Weights of a small GPT-style language model, trained from scratch on English Wikipedia.
Architecture: LayerNorm before each block, rotary positions, no biases in attention or MLP, untied embeddings, attention and MLP in parallel.
Training: 660M tokens, 2518 steps.
Each number is 500 + 50 x the weight over its row's rms, rounded and kept within 0 to 999. Layers, rows and columns count from 0. Numbers have three digits each. The size before them is the row's rms in percent of the matrix's.

# layer 12 MLP up, 1920x320, rms 0.133, rows 4-110, columns 128-191
107:486425440528464497418427486498523528480534489530516482437585519531535452498484519447518523559508487471444416505564565544457482467522497484601497542459526486484458603448470390477503562538464492
099:455593507534540497596487498519520491448594502477414433509546497569508518486568486478547409514574443549494609462444465483559572461563552570411548561546442590461598567457529471475444491513569559
099:458525484495485440471551488440497456562512418470517556520524532470564527627584505491526451487515448452557634583543495521521518647555423548500457489519480464471450548479517529461494507594459547
106:447512477497503533516377472518550527555592550389558499529432498548576511486480516548429520490503595534496440483491486467560544476433524551561493481515590454563486566405487546532484397539522585
101:537408524506492557501576573392493555414484454457446477459496474524570573517457493459528491478482470468512485563445435573536427531471534516542430556581484458536518549496487479422447484427509471
107:579437448491464520455536487517505517589504545559399500484483409507482498580502459499511442472481524504524523407400557447510492497515552513530533531499546614518558590484399394512487560428467616
107:394468521478480501474497608450476581522522470436362526478546587565476535463527479583472502493510540453435454452518497495461524516452406497529497459535451465548523486461537439430524551512475562
091:507551546514510553494497490522506506529539569480497550383482513575532498452477493472513533396497443515495513405573493532516556499527513495450594458483441427574452529467394552502594473475527504
099:461530507539501460410422489523437455591575524474485512512531588465547427445516502501489446439535469504553514502490516479540477548385454428581363480569516549483561543563540492550488491487505464
107:582481415458460432504468485477528573463536479557546523476475535586543447398463453400485509556461476411461472488469516456449445543482478445571472525498521505526505482529503409509569507581389476
102:524519452538450524522552548434550455558570453541460454463513568608424567511482432528464593517477575542511548474552531479494443553429489469454441486504554427564527466470483488463488562511570548
103:554528443535503535402453461608564490532520574543451455506422496425473455547463536444597463478462522554452472541515487571510471548429474480503488503510551355468539570493467508559495555406565499
096:474415470487435470474443529549472493516455466518476489524454561573512466559548464462504485472545465529490407540488437507455493548416489426505479558463608513492445551494574509496478470468446458
099:512492427556542482443411508439597525479461462431436511485500482435646405526469584547598465646477497536540492437457495551491466536556532485553527556555570471385607495533468494473377509569456536
101:458425460548525574510476519464458532511507540462521479454505510504584490529425491482409492534593530479491437532527524493476566558466527489608542490443436461548487514484517349556556532519505555
105:571562542541448468499424459540453510441560522520533464517594499593507510536468494554487572498420515618466618515539469524424504404464445559488510432532473516518517509396469484515482413585586499
105:494462477505506484470463458531499587510549497525531471505628515504423556594393475501444528559470546445572542556464558559480521567509514455467477410526442506500410495508470439412564406569526524
095:541480486459523481444539623476495516540439478487509472493528496494462497506537541469538514432425513559467525494469524541412499516516518532524616520539502465438564510449464439568451485450510494
098:451588468530465576506475526498492548498546548487484447445591379493590427439525549469549488481486508549473543540542437498480496455503518577427503514535544532478438497520486530509536469503480552
096:476504517443478539485531395537592470486532525526518508557478396479527395474537435565523536489513546547527535466415565505551506461506410472445514487584448482558525491499546535430537528580548602
099:469526434486488527531531516484416469484437554476431510508546472524467431500558489448488512448542429486416601466450387388557399534577488520473558567433480479423650563575548424503406455529549508
094:511416427534560543522484458486586449473569491533503402523514459575498473317487631442447557574495501544515489506522533511508456519491459411494538535448454589492472581536464482467455508557499583
103:488415542545547468420468555479632453493477516638455430598473415459498511531450523505485561637458454606579482562518465496554534507538480513544479534358478488509507592556581509482499390517429537
099:465495504584510533431438515525481382623511584599466437470381456439540405516482397504440487540468424529489467491485424575527493524457501426531586495487524466481508526497490473470464477559428483
106:496608486497553475457466387388482500488475520546495450534528471516514538505513562519519486543504505523475475528507457604549549524635448510410518550412449513469461479559531498485448467480460576
102:508433395499521462576496458441572529436516543590511424440639493437502556377551525439416481526573542504463469421525593503533460552418450448538492442529497557534544478533483521534473578510499465
103:591572475531475481529496473546460448471442533447463546426609541580512425555459485446514467400551528522477451525414492440529429554454488581412504512462557569433484556534533401507498423479469567
102:570527552544420480502452372476448508514570515529498459435542524426526501488514430495477506419577431593515513507526445511562444535560537510626407479667425564426483489525519465488434530521454544
094:471438575513448530459463546541576481437481458497444473434556561488457465469486498427625413477542489517425498529419434467393454432529517454499431579470483570589548555522532525393590455443444425
103:513453528496554511454478481481485510505487458489375504505464458472592487530420424436476520517517486499512417436525510521478496442443513487585399483502517510515555485545445282473590413453522697
097:432524477489559449438479466515519436408491557579551422522407497504575509485511554534530451529571515422545495507535517486494464544444598478478513516470458523440577424567561469535454463406543601
099:547453534543522545458534487474435476457540479509521431504517547535465423522439592514537432611418510412524414548417452516501495391596413539488535507555542545474410499492539469549493605485408413
095:581479419498471549467516537496479392459457495511572499599443475494437448465403431489495534452574509588546543515454492510481490470520499469514544489518471471511463477553551457455482482523606434
102:499474555543440499486568440474515546509510629496427504583455525466477515437421510448476549573388363534566452519466513340610434536455480540536390451522498532569478523413609593557489525489511551
102:426515513551468460422533462516454425475409450501488548557531550561427468514468511419438581474507551600485468341538452478540472525530436464372552427438600503513495439518529432529518455505524479
104:496527541548412507526441506491534537492510511398466534419442513510517468441456538469467493474453536563487522508536525513493518560538591514467463470506591459530619508482473584555548556511466557
102:503525512462511521447558571582573520548496451542466441497461442404540470384505518502581425553531476531442525457502500498468529481517502521469497445472479512376463447502539513462519528453504452
103:583408514578477469458476524453608543522543581471557468419498458484437513463421532468529490501489410424497506450405499544602488470533496606473470569503480494471575656492505393489605494539554439
112:498531420523469435485589515455534466551567564540489508553489510647575576507625484537485537519532491476465497586463466466473509506592483578464455562412483505519572497451410463478555470518480488
098:434436491413487527518503566512430527586524592538503585534562504581444483468483568426573461445525443500444438518423533510406511397572483498425405413497506451588401518589502467488554438508485542
102:495564463448567565401423452451581560463538518612470501480496473512466579567518486559531580392546542410489466531515480509543444472485465363558515444458493601522449529538516328557419418515502485
095:408492498425532506497507561548511526614450552389467471498501530576607472562516558506403403469572450424455462474482431578523524468492529434516496457522560420439561443545542520390537509474459542
101:492432468488497520460477523488486498566459523522387493360398571460529549526434425459483497517498569543482512505588436508436474532496521480518489472515487643514476461594508520478459447568437497
101:497456574457467540523465544411556474561515485561491511542521468502516476483444587534510420428502527547491554517493505626610427432526524580513461492539478474442442513444511548442447500456457536
095:539586545432605513562445531417505475494468517455494473416396485591515476557525505469446470437537570553473471544593475516491502584500440492522480369470563577462481454440521565450476563528530561
102:490471436518456475497450509492540514581510524486477485568579468502490457406552447461496508379513497461426375587493532440568509492511540541521446486625504495526537510632511555492498502498580452
097:372505574535536454577544550448531508429559425491516480627442630510592501568470446519458416482523537544492477540516436538473477502536541562478477444603545517499457474655463433532575401568566482
099:440460478553499478517476423526538384536525584464487560567543460498539586530529554466530536532438481480431478451502518599515451428460503500448483495432531474481578446578564560428512440467513569
100:442513464317543537554492572478469489496504549364541374439376540540539579639543482498455496459458564525562427501497525409386502582481441573517492475546529566467446521448500517459483545489431548
098:434555535522498457589509509403588471534574530510573530485547493407474533601460499474532531495515507491439528538431547521554524513542546494440507499514629494508511392573424438478508577436465437
094:487505532540481540536500449460513432512500446512588442476464462494475454455490431510551562501525508523437470511499553480496485558490553455405489537516388463425464489631510445447508483481500473
112:456538621472547523529490451598478453527449560475514505442517609527559494550579505490395433452476498538528401521447493530484466620589546496496495520470480464423500501538506392485594459518488526
087:548596590515571571468496433510438487509490549525450527451576525449424444502549586462525459471461573582556394562432430530472560466535491520466549562399490567492436525552497601472451509430511544
100:521522514518511576483612503495588452563553477536462460539476418469579515407606626525555536567505425455531521450534534472505470517575529494549435478466565489501471393522568447593433453490489507
102:469529494503536544497556489438607510570481383554538476493368483440502566492481506540570550402486501469523492495461563492478490583430490493519483496526472410482539518522430505459512580487540458
105:489449506421574479512522474453443568526506557494482473451486502532508489593442545459506451485512472479466418545499469480474511417544480443538524483489481527419604518470498620443443510493416596
103:487499573556468398436448600430494538492489548562439521478530499410552473505438557510528404592456491502433543509498416559532457499585440485483425470408504433450567483590401420496593543447533515
109:551554491415488471524453495451496536450426565600417466433474470387511476477571504535531547491530394525468454569591520589488517444513493436534496441542601437497507479469386445519488483429482464
099:450476491466449624576511388424492453443475406480524473499466514542509504452572506428514502522549568579552453432561441419504493539533472557539437522465390448444446521487525493410449443608478481
094:462499445467492522394491445477505546478567453581433494451514542556503515432449556538418540570482506511521494457493482515529595468469508457522574538480528428567496455494489494435504512471502592
105:529502540571434531514435488509473501535526539500493466524496585512439551489432496471536561479543431438528566524492584385544438488508460495552448489499455504575470466527502496530450533475367515
091:408446558603493499502549488476473482489520520499451494516456487540564485592390465530535442517515507531522532517475476572557408482467511492469406527574466519506422460495519499539538470541438507
111:435576585483473542507513521583515448523584490509405491457529424554504455513501469400462566543576473523520488405523441514543457395463415434546510442494555420573547547511502399526415527518467513
095:525493487529463526456553610490545473502505590487484522573474452550562514406449618457495533463588471513476547462478489621528574434517497497534493486528460476521467521524584553533512418563450450
096:637470541530485530493448550413500579499574520495538494534473571606471435496512461477496500432473569462496483525496448530514517571461558573537473606493518466563462448478594566406547520521518459
102:584568488417571462455470642424518490512582485565550464552436575549450448521501550493506514497542475493494469472450511517584404508539470469535519567407545502531565507497527479487524434497356478
092:477488505495512479474523474553433431563495512530569539524544401527551553487523541485487527443530474490493492488551458596456602479467526490561533498550464467413524488452505459478486504466452447
106:567537454521451477499367443550512450501554484554393532542544427491537445459447617534494480600451544497481508541495527408527549509475499555511521487392492441451482609528447472462418398513460479
098:544514528445505407463482429601499529455549502497533523425386561437543472493513502571584542487488457469542558550363478570459501391461440539461419391558526440505425517478498462460512525615559493
100:571396419532518553482474512510572498663448512486470569482478562634519515469545552509460496449497474488477528536482569500470528547501422522508496477480449433531545519426578389514459548557451490
094:436524485453415417507438538564526597479508485533556428473504404552499466565459504537407489592499473431405493465518422462481497468446480506444547472524455472552500514570445574466551501463475545
094:531483518508567482471455502533584501490573498421470380553555437532478430512548484403531471483436508500508524540566506548590531415465473429406453487485580506428556567444578510486454421482547511
099:562515590498440430475494430436441484596525499463469433436583502478522615561511546468510452542554438515440514541555502535488585532490564487498520548514508497436440382463439458457489500471505599
107:461504552607441471568543505472540430544560547442455521385503412486536525505600595481502497581484428562562523489404486515494513483495511525544484480467470552522466410508597484411413530497537550
105:493494546483354513525491470554503503526603443494517477484443524503558484526463573430503582499555528477475579517442466517362513488528482577595514557478557469539512557428599378490443465463467542
095:495363504453512625502480495500479483518546522529470483471546533503404506506577459491537624516515530407522498594578441568607459548501490496523486516455544559474456514458395532538494465595458538
100:460556455434518576445426451525472578501528556480502529422541495424526511572534469549469488529498507552478487512538445544459547477531516532444543498455563452407461519522444418546368569472509467
098:522518507569517357478524559558409512523505477477480453547432501473566418536548525489447441501461561536473452495517450578452528521583437469532429446500519445542501474467522374446528395602529516
102:413524492477462433594596528501488530670419517438460533561551498475517473485443606454549536484527549540539449404543526530513519426453455488495455476517458569483538572557432478490615512535479473
098:559542489524461513571524474544426465491552484540531490488570487568580547404493549517451511501619537498466532513502559533484504487470489564506564489411488489408537536510468525541439481406472478
096:565517517441525616433445496444540525476468409422435435486566578544526585530510549462494452447523519526498455496509467464450513488419501494545572545574481438439520543570499537449427525488491526
100:452514425471453514540513548440464471509363575494422426448561518586475409522583591510507532467426565518531495462416537460383451414500526434463410536537527504536480577569540493539553502560494497
094:459535521495431487485499535444522405389486526494484479539510481539477522532596518483537460528432460529565564479403549464579499469596555499471486398583448585538450433571466435489514505548487481
095:567554516476487526444489451523489473559523543413546450557536461579442408447478385469503521554508522579476464546548572499471386518586471520429473495488539500475444476525524470539519484528543500
094:489488462558421534514461423446499379452538514451537398418512488572544419523543457476447586463383620563483569416478471533459499474504445556507535535485464593461490597494541460560580555526562532
097:458623474514525496524510438541460523471491504471442452561520576503560499527559419516499579466450621525491492461489586555460541477486546498388477448480588505523520539529501500501539441530474530
104:419479441571504499535463524480521595529556476482487522560442500471597543520514579509633468412550539526464447469469509402504432528533412461489518418481445455522517412512426453413413423490552387
101:472419555504454512527476568526564511528506444522443428397502479487579456499510560513498504521546491437508489512560451444647501453540475563471543478511558547605389582448430411485401536488531546
100:530443467544469511497472521534483508468461533566586493485452533523585509365492500530508515527548443440500473537582487504457511521609524536487482551537571539402507502510483489530527511493509451
094:425485487498373550520479622557569492623571448493544503538496456458505556515577394485369491471507479492492455470486424609392480495520411544496561529544488596581523572507515572540556499495569547
106:484496465457439434463578541465508501607520470453461512439511464504523450519463535473468582538488514364466630587439504512562473436462482555467429460474517475505505566520427418502568509471468512
094:520504481430550466523490513682486619468484542464481489522468552495529492528501490452509481465478439499431546487641530477515488497527496468464515549471475468456519453505512522540520522443469501
096:417506562539435471536507446588377437511420623504510553554502491500477483540496549494436514469498487418560571511488495502525495557487479438502371524472491522468590427564560521447413509476409538
102:423363451509487533500526495560623510536545473519529464492587619576510542487500593513508550537500430479534390466561461492501517486470572546457539460444476472516439517470608434510515536501504376
101:464534475466512574501513467467486460500477511515494458527580638413514474520535442541454531569518406500408509504520528554465440448483433609563454466586502506527548542466512450501491480469491569
097:464518539495473530426505528569527486482563500512450442513554481511531552512409532512436574557556532514538472530434481538432534486481469412472513551573486521464538548506511470539558576469476523
098:591476562442388519554409432490501588527500479498480464428510548433474529590432561578441387585509425545543525425498552543502555502580517475461483462498503576483536553553447435442521557440472556
105:394494521535539578496478489452493527569632501570503433468566436524607466391527485477434496631545496476524420523440465532545475596400491381446555530455564511532507535559543367462402498462530542
102:480505476423578449599513525504477442450624526424472487511474491481470477501524363431482522474514526549552546483439488520478517500512512534405520570481450484531578446536458476498515464522446495
103:476564537508428456552575432498573533453514502435530537548476564473517505487437552539498557468568591484583471445450460501472491534511538500502623477513516467480532415432469540455517390521529569
097:436517532423602526608498562534493524507597464486575602574506538482425438567462435535493563485525557470409448454427459546508515428527460485562450480489539482528417401484550520479473382438506531
098:450485462496401508481439515570506454475462494514443500478506491502548371492568642514583533519509516440460469528460525495502468447585528497519526497501448532449544448475392520515560407586480547
099:370467544490457590501404399460479490551465485588523503616417543530526408469520550481506443520431580466489419457425503527481401538503508489551424478532471493431490542484555464598512408550534471
102:417475532501394471487536521400480447498496471444487420477468511431520521406574484392503559596478495478474442441549516568560563511500497605466489570502521543459432421470458438460538520499491485
091:472507488518419517492439486372510509465479483521397556544488553441527562622464517485569472476505496498488555545468519555504491484553526485596511470534490422483379479516524464499477440474515561
102:516480469530549582544551485548544504492492482460440406594608483463486527552459491523515496407485511422474465592509513461640502542554433516559474534488543461497472495495485521517467574455559556
104:466575575507382455525479476460564432507516550519479504545697500540559500438568423527521508501402587554466528489510527500469647551523541456533456461474494513483517469475434603464472518460512442
# layer 12 MLP down (transposed), 1920x320, rms 0.104, rows 4-110, columns 128-191
111:458543519521432536562513471487486434508487440490474528602582467577500465509475435523584513509548436470504502530551486507487537469559518588517498548557548503586424514563516400422527532492577530
096:472447551479482414461466475527516344483404505544476475368487511388540492473529535476568488435496448485492632542522467533567518511509450536492460530545575545431522482463477430541528507609593464
094:533445526517515536480409568559483527487503502545482490459487537472501550516505497529549524542417502465439425531522421501523493381437542547570472414487521499454477488598576512616460534524523532
104:478505521491552491487414555485499533566659494486534467456482444562528628488473434536459535514460539442419489558451512543435471350485512539448419496515548552497463406564540583473485548421454414
112:468503487565481469432509451485550554511470471490409464457563514551511563535460423512485467584593536481543452509550468579613560470500523526594419475476467420466476482502491563551466503492485567
113:452471473492456487492529526501572501523567597465556529458481448504480442566563465481543453573487424521424489387463604420569509519463551462481364405492442467479521513493402395560578547522481523
112:512585460324516617477490541521505522441517433478503413436506494443529488475513474401528496524544509546471527454462481605460529563538556490440513506505462496540475504588491550511570572514513533
088:611414481461381443478451504484596597447494495514575480516520418435541560511508437501417550535511497508457482502449496448501533535548534546588625486458440456465565465472555493545471451509524441
094:448535484423492451486454493510476541475489518501486466490510478479475493499502459409475497579441535528525434540541467500504562494496473446470624438508572462556504419465470447613525438451453519
098:594476421527536458436486480500426452459493465489522490531471450520487538541408486471524521491527482546492570512444492516459477486485529544522528559529467466499480447481484373484429605486433466
097:499543529501458520489484512498588498467435511462534453562485426452476516521503527466564552454479539594539477486438487476540437503573548579494472447530453491461557533538485433439485433428560561
106:498453435553491559538473440521494490487458454514426493468440523421535525532476534454585466415647456481569467515559463555444572608529547406491511438453531462375483465457516484432488507491517498
101:418510528525473514411581483456504536463530498546513521501469465460540535451423516484357509587450452551499472472550523405503485476538532458581355527415425493451485483438581473468552459499532563
095:459569566472437482557637530544426581456513512612473477533467531519438553454547556506454451386465457484440435510460539537483505431442563537471500471521510516483406548505451478502594466473525424
106:438453536522495464591549421486440449511490492547458516560427443498511503537597461567528499412442476489516424563405530471553390438447532440442648428551540543487565482451437443394483507591518494
097:517499450441575458458579511422411403447506507511427437612539530552464491516525490542515585504490471537581499486523540493413510456482504569506559440459493532405490409446523486468567467494508413
101:494540463448466468468468441480461488517454504450486442456541489452490507452445491470541451487420438547461492567462522530535513466454477512573591551448558571520576490517521417504402480494439505
092:415440521528506479557574390468487511482592543540620520470494504550493518579542485518410474562546522453631458464522481543549469600628466544486463446561479518562524460537569489452565472512546554
097:495478425464445518444496553448479513606506509579502614415542513494485455502510491556569493464497539522521541503463513524522493507456455476507406543606473473509473522503410547517521428524548492
096:500444464519622519504465469501553514460569464441483491467481489489362573410428496520431471577465469618439550466465509443483423483527442430430608502458499542456534560526416402477442477496511511
098:546467488529509626503525557545475509515546458445518487469467486487423495503539530477486349524575607611468440513554593542408480558433503491635381529574552433447522521497468468444511532533476504
099:490503519589542577494561527513472470541536524465422560506545476554526412519398444481537589515538462449492373512523484525509548447558483504576496515508426478547497504521427404547448453433502496
108:461506453499495514573512420521570440549490487560499595528454475470407472388539449416409473585413499513458466543486518422403478528504531530541386503530559488517528528505462530465444450484469513
089:630441514548435579505523443466515520428474508519536509488549519591480541424467515484554476582567481454486529444497507479637490468428479539481661493522315505422507405499584499539435482401533561
111:477501545463415493469555566514484548543484547568523385448596369465520465348513472502493551526475498472485564510433431474444471497528512460404358503491406450451564469482519500496414479489470499
102:563535389515451546556496458507534506504491482425533479478485515584479417450478447565503399520493502464519524509451430474522476550496516490462508493501577415365451496524508388468416513413477430
100:497457470487582548505555482425436484523467593634532529443458407588564435523549518509453390508493542554604553479503499428480533521514471500483424506491546526474511556398519490487597513527532524
099:501488531422576486512519520540406572497574573556481390556525409403471600402563479451464494472542542502490501469534495439520541476467505407485373500502605507570495529510544591448485516501501415
098:488425492392582497395511537532508436516496592528507503433513548519491541438466524553487523479496413479522501444499525520512521524577418543442422514426502447428457458467481542527451525486493501
101:525449497393471521545491484551481508529544505574473492442439507570582529464531524529495542553500598452558541486554526527441450557499487477553545509569586494427470556462434605464519505478538471
102:546457490522463488471549392557524590432504490517442505470533517604617509517368504512473556444597487487483469435460468549476520457502477420539460445495401473423444529456408412511483509532504560
100:537527478504617532559532464424553477453501484553470572472536494533509509466542480435461471489504586543451450515555549408503437547493613478546581479525491509540574535550533386558526431516522550
085:541488462518514455615488485576486497500521457506570485530511451488544511455486571606465595546461458433545476478520449516491485611498463553530664580521516552458496564621550333510504547447510510
102:583473445501591507539526438490491454551469464543615429459503503494458535512557531538576516575513519600563454573564471478501543481449503581458503519500503470489541493550477588576549564547460508
096:486451527496429451446483474595527533569512485463549397458476435475559470421391601522504563544410572495491490410457464505475501589510519514529584481575424426463386613539523431530580568442552381
101:441585521479525564528502405539518512508453455578472561496415458458625489469495423511452487531593523552370431499525512545453517443508478552465518504528536525510497566613478624515366493551537439
102:513547501570536563532503494524553472520554519456516545572502568614479521445455552480553475510611458387455411417477530522530588517496535543505469539478449559531475548532531512473431601588491524
099:535563421593495500440497518493481476498415544590442529477469446483516508617557465475541440455509489554547586434491548488508535441572485548464616492515523471496549482432455459480549591578494493
115:564462483502546438405403495464435615461635563427552519579476562554501589497490507528496520453640555446453529409544500482589609588500454495573533518489477388536544473425511552640520531541571417
098:425532480555483485548480497480514459483428407566512478429484534471551563534510523524486521480473524566469493488537456421489546570507597479514536554437461470522492549581634531528485512453449429
102:525461490472458468486447466512492547457538640562471545572576513539582516497490630531419531575516519436565410478520542440473480490428467566494421536483484521450469489515557462469494554555499470
105:430450446536460486511523509553517449472530573513530539567486516475447425541473526455518528519513493539549511462522536487562409479483478493437544459531457514542524511534451712497520469524466490
094:523484514536396557583520417506468618416586555546563508493509594546471464496507455523541488565495470517561466510533549465610514502470483616408631456493426477513527489581520441396564500530503457
102:456455477510486500439450494470448460502496572460503436529517510480542445403397555571463535421528505467456446483377500502576515476457530537467497476589550615510500598442531524526511541435517556
090:537493501567520438519506475500419536496469481527500507472492445479461440549471518469478469469528480405470475499452477477472478472553553380524486483540471474556452572436372538481520425564486467
105:635466600506457515534569552546519522526586606499502512439474507548406605451473507469460449570522536481577488412534504510495528494447450356562447472537465560451501460459497542568535462572443476
095:522586486524534540537479488545471541494496501468538517405534427589425518381478512506498519534412484531472482576445503486465558565518568411565645522555444471531538436482512283496502535465369525
105:501451415390548492473416511523551505604596537452396480520428411421520525514513460508481373487432478505494491565384476537530501439574508506515540414506474534528489600489582575486499463426562439
094:412581395493574546491427450448561586439434560456437526443532489444497431508524508465467460506510609482483447475469516486482549392528586451528458427487511567527470424472543472487460525426562515
100:447539453549426583382501529506479536524455440516482534466496552503502569566477544492473523569437467476467512525591481478456526539479441519574503494513397492408417444514475561422479551463539460
090:448540466491428552487510501482495479539408495462393509497594499548603447489476421440426508497549531441548573559598519421553467465588563529533530476514520572561556519436421492515433485474556599
107:406495514484493504504548570476469525521523473526536535479495536501486560497566478529446448443448650516480495500552478450456530570485542435485587478559546493464498540527498585501526518485537522
094:525532519545479500495605423482556501511486478395540466554425451423458604509510484512481358536426566539489527399503429504461539444444521500515358488477574397482536503505480600458501518552607456
104:546533509552448482517529528469543537483456523407568542564487385557559552525510444513485410604501499533536461557527574484550533521493487516492318532515585478443564504444506591487505478538526447
104:422466536496496352536434478507402519450557511550476472490516475509598411535510443568587472569529497499454485487630471535480486474476538511550414478506558515481541512430512631546459506472509495
096:476583473456545537592501527586567470450539562537463624559542470449468519506508509541505459486542405525497438474512427522585519498496580428493664449442515493429423459603506488501489560565486464
107:547649479513500567479525492525550558524419571467608543474462507547467480401506503555495483493528491577485504479452471450496554406544461455521495458487456432417503386472454570494538514455438480
098:508536461407537468473536463564524640418529503524521461502437525463491529480464468556482461523424423408428489469495461450528481412382470460467529449454556489501354427474490422397561523528474538
098:440520554503400527495525539563486415427537506498423446527480557478480524536451494594563584417518499375543522567468546578468446546472495387509493564512475456483466447483499543515427578432438459
090:509467517585517519585508510506463365520476549479559519562416505414470495601474465442648446524479495596512483514488464569479492453554496519503547500496437529521509563499453460583441512570500456
108:497486586434543498539595539491474481443449513488531514575510559478593547553547549495566520411446406550473515496517620477441459574541581593536575545524605496554455547498441476536551526524451486
089:577427470481445498461538610513504432467557515547513419493532471475451490491495495573464473429425589482511525472494423421523510551525451480550514538446446516494475531499531597597485507393491448
112:473491583525441511426422591540459408593509449610490515448447509513452471482466495473537528443472517440553552560513389571482554569413539589534528460500526492465354549465545450475412555553519467
102:524526555476465505491503461546566601484522490529480531488487544408453512520468551509523448477520403455491470590570414562495461496580466479485321480567537613450463522516454495545562500500522537
098:448575534481447448477475437575520491472509544398506559481490453430442444510444473522503553601490535495522510579509517465511469504387399489480571542471472529496502466576573555480542439487444478
103:490560493480454471513510535490495479559479481495531488588534469425448556609506461475466507554487484588386488486468540515556524517435523333418386479547425463473559527498457496503571395569503453
098:530455562459541393506524434479512556538490577480540603497626459541447500524564460449512547546499380502523526469523485404480545503449435506444596491454445540516514506441569497445517557451536480
106:463429537499605550534450465574480547532499440518441449529577527339471566433526565473535553538416499527467504522555514599587483392458590468515509542505530561556522503472538508528477485514441438
098:515419563543465594542493467546535539482420503488506544502504503496451568388557564437546495427626542444580571416476565514511492481504583480493480594512532549520440416525464443488503485472454432
101:563433475456495563508551455525514476472537551552560597434459461499474536467506489519477527481535422530529503504529533500524541448468459550482560517506463516457480580544525459521428474560518497
091:542512577442470429572521462472491560443492525433611591464436537496460454525598563513515422528613444448540516461417444509423490540563465517496495499496391548521469456510520543471469497469510463
098:551479508576610559449564460382517527501460479493528500498453495410499597413500471510427484499527428501430501404582544464487483534413466498459396440519522590517457493543496579525486418511448502
100:420514527524436477525536507442487501515503400562511471538581474462424436447528448475560536452574578486472366479511528518520486604526467531502483469437473572512515547520461604470539504446497521
108:569463462474513522425482489449514457503552448499478555480543561489462469571550465506536448458433532484524416465569468477423533500498515595453408523467607531472582492518440561543548579421483501
105:537570503480536487610499513554476559479465585596503527593506561429593503446526562574581548416486501434522495570469507472409422506451502521442593470493488457536450568518536394442448442485564393
096:573526484623482535474544602468554572532470447494522512473449489543592470494538486481547370428482498488583448404538430484404475486567563543512481461491520551514537421516607405494435527462542429
095:505476526527492529492542543437429419553537455504551557431482494454341559409552505520445529494460492468476464530496483417456581481501484545624608500612551466536510488438543494516459479459534529
102:498488496592516555518452512551504482507464556488467598577502503577496406447545528416501548483467567506389502566545501536568559492578473547477502463422547550522621564482545501571510476517479514
099:495490589536401506419451465536474481548489466506462456406437506501435508574506575572562514446568524551547536436525499450466436552565472445535582501436491453481460533500442588541482531539492456
096:600489518440417494576531509453519547488460509426574462458429564491468463446476545416537573595447450590490521564446375489449472423520499487553593462555477434497416433432457465480456428536564465
091:512476518541482419545551478482450408548514530438630618517430473395528481503500477448535531502448527482467513379536449551479458582464476535517502510422464520538473584456460448573505429568518387
105:494477465498568487610606456465476534543458568408489496540558561421441406434464479480484459591466556462510474441449414531504521538516525470473390552447525508488523543528580646529500473510591496
098:397534462495537611545456566579473505578515429462527478473539457422516464483521520589472528448487494435441496469458560540515545507416517376510478458518481496456546446450449438437531474556532559
084:509377595456572544493516564528446500474471509559452452543484477487462435500551445503529539499408461593526473469481460485515564503439507496487608461525544447475461415528542375500511496482485383
094:541402416466558516549505436540458606479418499501531482528542544460522580521488489522485497476517424526430508498555467374511509468609541491527398484417463506458453492473468592419515503495581525
101:427491490536411481448484563533478531531527424530489481467465429499431493516477491451533511487497517517554547484529427557530554387449537467430427482475507468521458456479442493490449506495528520
101:491438575471528587526462513538522365480466378529514467552536453574531559552571449498445573537507560473512472487604518569430609522485449444512414514533447442516531539575505474592467519543470495
098:538511453547444504528457427544462520525505549606516464513479472485540554504469480446529474556421628484501507585522475518421542443359568533373542489454495425437526481454495498514492525522523402
096:464505539578630511469540453477567513463444520561493536548577541530408477585490542472456503554455587409485489407460500567451488519505507583537542480436496446462517552469497431541357469514502559
084:517596549515418479432506559532521478441496548451505430474466444568539478531443517551572473442499517487537560442459490469424531554562515547563628422533411478484529476569474529455451550478502498
119:502459511517408550492505541504595475528470676429484483457437464453471432457474481481497489533516468543531533392475486464498372524543462518397417539520528484516551540484449519441459537528405530
091:556473531513474491581498455476480497578460503510514519457459467469444454490540531484491543534541348538502461446423442492465522470514475492522610522510396489580502493474448398413442514540465436
105:507590425469499513521516369519542518458524483491467523452456540496522518489452471507454500514506544488482523469567471497578553485488483497471437430599522562586491533530440437456530440565506531
106:475437533470531407496490441513523575390571511503556495533474512419510426508535467466494489487554488419522483457478480466503622474445483528517697453461523391479487542426520642499583552545510523
106:486425552526389463515437462494528496446524491449451509458387419389554490482525519547442474478457484435547481498462475458550525506541461476481448477602366556531533496425425416444488480532518531
093:460410549465643452549543548500523499401577410474520510529540500442579561463477578556513518534403433509469526549522448478510550501506462493532509393439417503558420452416528511521502499548498543
097:529456470493363454493521483462494481544485454481444552486527522464470506480521516515498508430620534485461556419496577580516575518474481498497531428563566525583517471484608405452479537482475484
102:511449542562575408484488434537466456507376490523588531496475515489589469523499534508480364580446640505553472531513554524555399479613482476418496489475438492506558495454489557520481476520540508
109:558485550508402493448480542516534448490540453532554619479571503521486510447458443488464532459436486478462474605536523461508473417450496509547472553528511464487501570469507542541511605427389490
101:471570553438519587535492606406539530534557485528563371477477534489480463585518444490533544480477535489426485462500518503541498522421500452555631502488415528506532599559539459471556529579431491
097:522486477432556515434519514486554574468465525552478455450623408543530429503536459537503498542575506486485437546489518596498509509421545435450437534474491550560486565514574470592532460595534418
095:480494412576507455539479499465508441514499524382461572571413455500624533454479444464588477548434554478543584430469484461459528492471540424440555558519480486449572506492533501470408472473508427
113:576456414547460512483517438530516480505481616470533435500472494443379486451471497466485484531552509514527446477544497511441493489457432492486464455544471432602538496572453525444572455420459507
099:472549520412538563557444497506534517593378519466590488555585525495448528444489540540514477508433459560553437482455521479505477445509496417555495510459551437605547454507389494476529511465540538
088:506490441496548547527478459538561439486462422531606501445424537500492423571514390496440511449451507545435516435530516597449471586556539514574485538509473590491427577558533544540494517575469595
109:541689521441519468488567554492474537459508492562537617557514471504493470497461474483451525522519526521412464514512519441565552533454496509536503503509552595497433358485457417501491521589555473
107:476499503517484422595564579489460524483494548527602636474522507553438540506552504510524565438598567511510516387456481562429485533537430536446462464515448467481509506528474545410548465515430471